Part of a small language model's weights.
Training: a variant of Muon for these matrices, 82M tokens, 9959 steps.
Each number is 500 + 25 x the weight over its row's rms, rounded and kept within 0 to 999. Layers, rows and columns count from 0. Numbers have three digits each. The size before them is the row's rms in percent of the matrix's.

# down: layer 3 MLP down (transposed), 256x96, rms 0.171, rows 218-227, columns 0-95
# gate: layer 3 MLP gate, 256x96, rms 0.445, rows 219-227, columns 0-95
# up: layer 3 MLP up, 256x96, rms 0.477, rows 219-227, columns 0-95
down218 102:531487509496507534529436503473527506468485510489476508492497482466494479525466526489533480533488511511476488496529498524493533487503522505492530495458511540474524553487532492472492511516469511462486500487543490513516514519463472512487504498493552529476511455552484476498488569494464525464
gate219 102:463518465522501504448502478498503531493493493471464529482478529539516482511497514496482480507476510493512509522531479490493451560494497502464470531492471536489512526506465508497524509527497440491517535534529503461477478499556477480497502506492463504486443534557517502487524523532516478509
up219 093:493493498516522495493478494482478542492487474503446513486481539509479518513464528483513549529501439483487485475526515522557500517525501530496537567503462516529477507479462500472567502538507478518517504463534471512487464517520488509511531530503493522481525531480494497514482480512500497530
down219 098:500549492449465462508484522490489474498528511510563500540536499478475515469515504538553470494504493507491520499499528513477481490529507485463486431520544536531511526555504499487497535477485524498504531519494488493511524513486465505489525512485531482512447518497493484507500513487491443490
gate220 084:532501545502464520506504491488527517493527456535427538493483502530554514480523558493467486463470508490454500479512526514524462532481510504522513489497511503513546485509493555471481469509489484492512486497481474499487472500524514449499482503506478456534498522490508471474511481468483513474
up220 103:524522494530506500531477468497519498482527540476502487521488521498540503502477496531514500483559482515517518499494516522524458544477500507467511480474541478474480499535505459493526523483519450432524483479537537512496494512471549492541481492494512516518520473478466439527506508506527478505
down220 102:440501426484499495464534527516449483474441522455551492497518493511494514471504506492455488539471484497526522520497488478487544473473511484517500510553473522498511504485493517523503493458498541516493494520507495492551529504486497542493505478490508470511478511514472519526521486488477505533
gate221 102:518563461526492524473527511504479495486467500495520506514481462482462495508515500492472519531491521526534533499505494484489489497477481505491455483487525496527556542484540479463510500519496458504513535489479510490543505438491515502539508451499477458561494528491500504500498453511539498490
up221 089:526518504541478475499505519523506525485509519483425502499547477492482517512534491516445508507477517449507468512531519506460463501494489498503495499516495506518517491480501494476452531519494501501561542509551540479519513519458499487513541476500520488531463492500519495511475482568512487484
down221 105:557511489476509537491498497453513507534480515494612501503455448489481509497507512491527499524499514516481526467462470527520508471468502475523501489500488483486521536551538503481520511488525505509472502522508522500481462479534497491509473477489500489532500499538486492503493492555518512503
gate222 104:473498480497515491550508517519522490489435510508498476519467532494519423531487476551489484476463477534503489498523479493483549482494466531471478482460505522508524516535464503514492503481499501555515525466500500510513484517544460537518510473509518481505543510515516502504474520539511493520
up222 080:512506463497507486523451466522526538487506501490529518452484516515487453536521529512477447470480509517491517518523506525517471470541520490524546477514481518488487496471483498489459452482511511449504534509483460481477524560492498496496511484518482480496499502518564505469478482497456498498
down222 094:461488501525471493472514485508524506485551516512453466488502485494491585482446510496454496518526489481507492520459507472508527520526499506492502446519524471499512500481506494485509497520541480516554491512499543519489510467487530512482532539482520490506531443490519532498480544487493505484
gate223 107:506488496522472494462497477487528504473522520487468487477465510481469482506484578517530483494507533474457485502491515474473537502461507441517514520480547484505524450511496482505473508491482534520526511529494441493539498476489465541511483489536511530526464490489526517499475526482478513481
up223 107:512513458466536506486485485496452481460526464515476491507476516532527500486496505491506511476490489552556541508546515473488507462524518518519461533483512488499478518508483486539541491497509514527474468525496535474487512510442537476504528544504499495523533470506530497505478507516529550476
down223 107:482512475532508539484526516515516438528486478495552518534506446472520500487501449480505450496496502491475476497482529516525516543522514517521503433546498523475453482456524538472538507493526462465518480474481503522478496507502500502488504484487462492498509514514501472504481494475520469509
gate224 095:497570443506447516524422483509532517494462510495458522505508510509530487505500481494445465496497482499503453535496516521509506486475527484516514505485488496498543513483520481533494486516488515498490484499499505503520492463493510536452497510513487503478511554548488463477516490542532488477
up224 103:484504502493513488487466500447507452489522490533505550509505492513522470493514504534462507473551510528475507546480520529504470525477508532521523497503516481538504516511520526484534474490471494473510503473476522525471535489499456441516515472495482467475546539519513463459505470537489508522
down224 092:482521468484503574540502479458465533505481501486493486499474513546511485510515485516511469527490521512555482478478527499515457496490510446490482509515525482469534473512513507484490493517457493513494459508481495543554474457520499558459478522493484486497523490508475479493491475522521464499
gate225 098:495481488508490530525541506519502551521483520503514503521485518463527525480491499549508510479510501514539498490488501502484441552455522518470501499521517476519506470512495515536543507446461436454498518516524476527527476497496498527526466509506481499459500532535480540495469474514479488519
up225 095:510504513476476517449512502486540476490494479473502457524531509508532485464505509482465479523513525529507501530476475511507513491500555497512481552509483500507502516508540503480493518516467520548540460535493535527466472471472500500524513492492448486527501444521484513487510541538503503440
down225 098:493495528509490479472477501562472474496495490502508510516492500448554498523486454512517499498509500528510524532472514527470500515500506499483496487533522486480485508505510541482512520494508465499481493521500449484512528517489472525470494498512538477438470523486528529563559516473559538512
gate226 105:481532464488458503472506494510492472530523457527466466504522502508492465509503490549530519524498473447548526502499525493509493513539539500516532488491472465460534472513488544516504480494480484482464493533534516468540509533497494495533468473490453525470501519494497517496502484479533521548
up226 108:474515523478485533472488488495506463509522475495494493570517508509531485503511509534519506465492419519521542455486498507503530475475526501527507446523467479497482460503514515510493497475501467476482486500490519526482500536501474497475475497492478457533518478524492498484473425509526517526
down226 104:504476478527485461528499468520472508501519490484486512466518490510458499541511423453489492515468546455556498524533545486487459525518470504503504508465459508502544488501474489506513499499466509509490475533491529473507465534485525503522474505504488495460462506510465478467491475508507502482
gate227 114:479499464534508486478510491484441480511528523478491491472519486492524406515504527533479483490520451503503536491534523504508460494511493459504491517531454509519479457507511508557482520513522512509505494497510467532533488512468479519477535491526484554503486489504517475488495481467521534498
up227 102:521493535498472518467486496515505523455515530551540504546489523499477522498470487507498543489523515514476506517449500465531520487492487491492494501481526506502510482469445509543511499475466496499526548518504527477445515533468475494490484486526540434455506503487465530491472521507503480490
down227 109:490497514497491523517509469499471512512465518472540475450496466560504496518514498507466499519476485548521475485509503526504493507485531540528514487523473507530520541499509541438545529511500447478490519520502471502538540494519498473476505500489477533512477474486526481519526508461479527552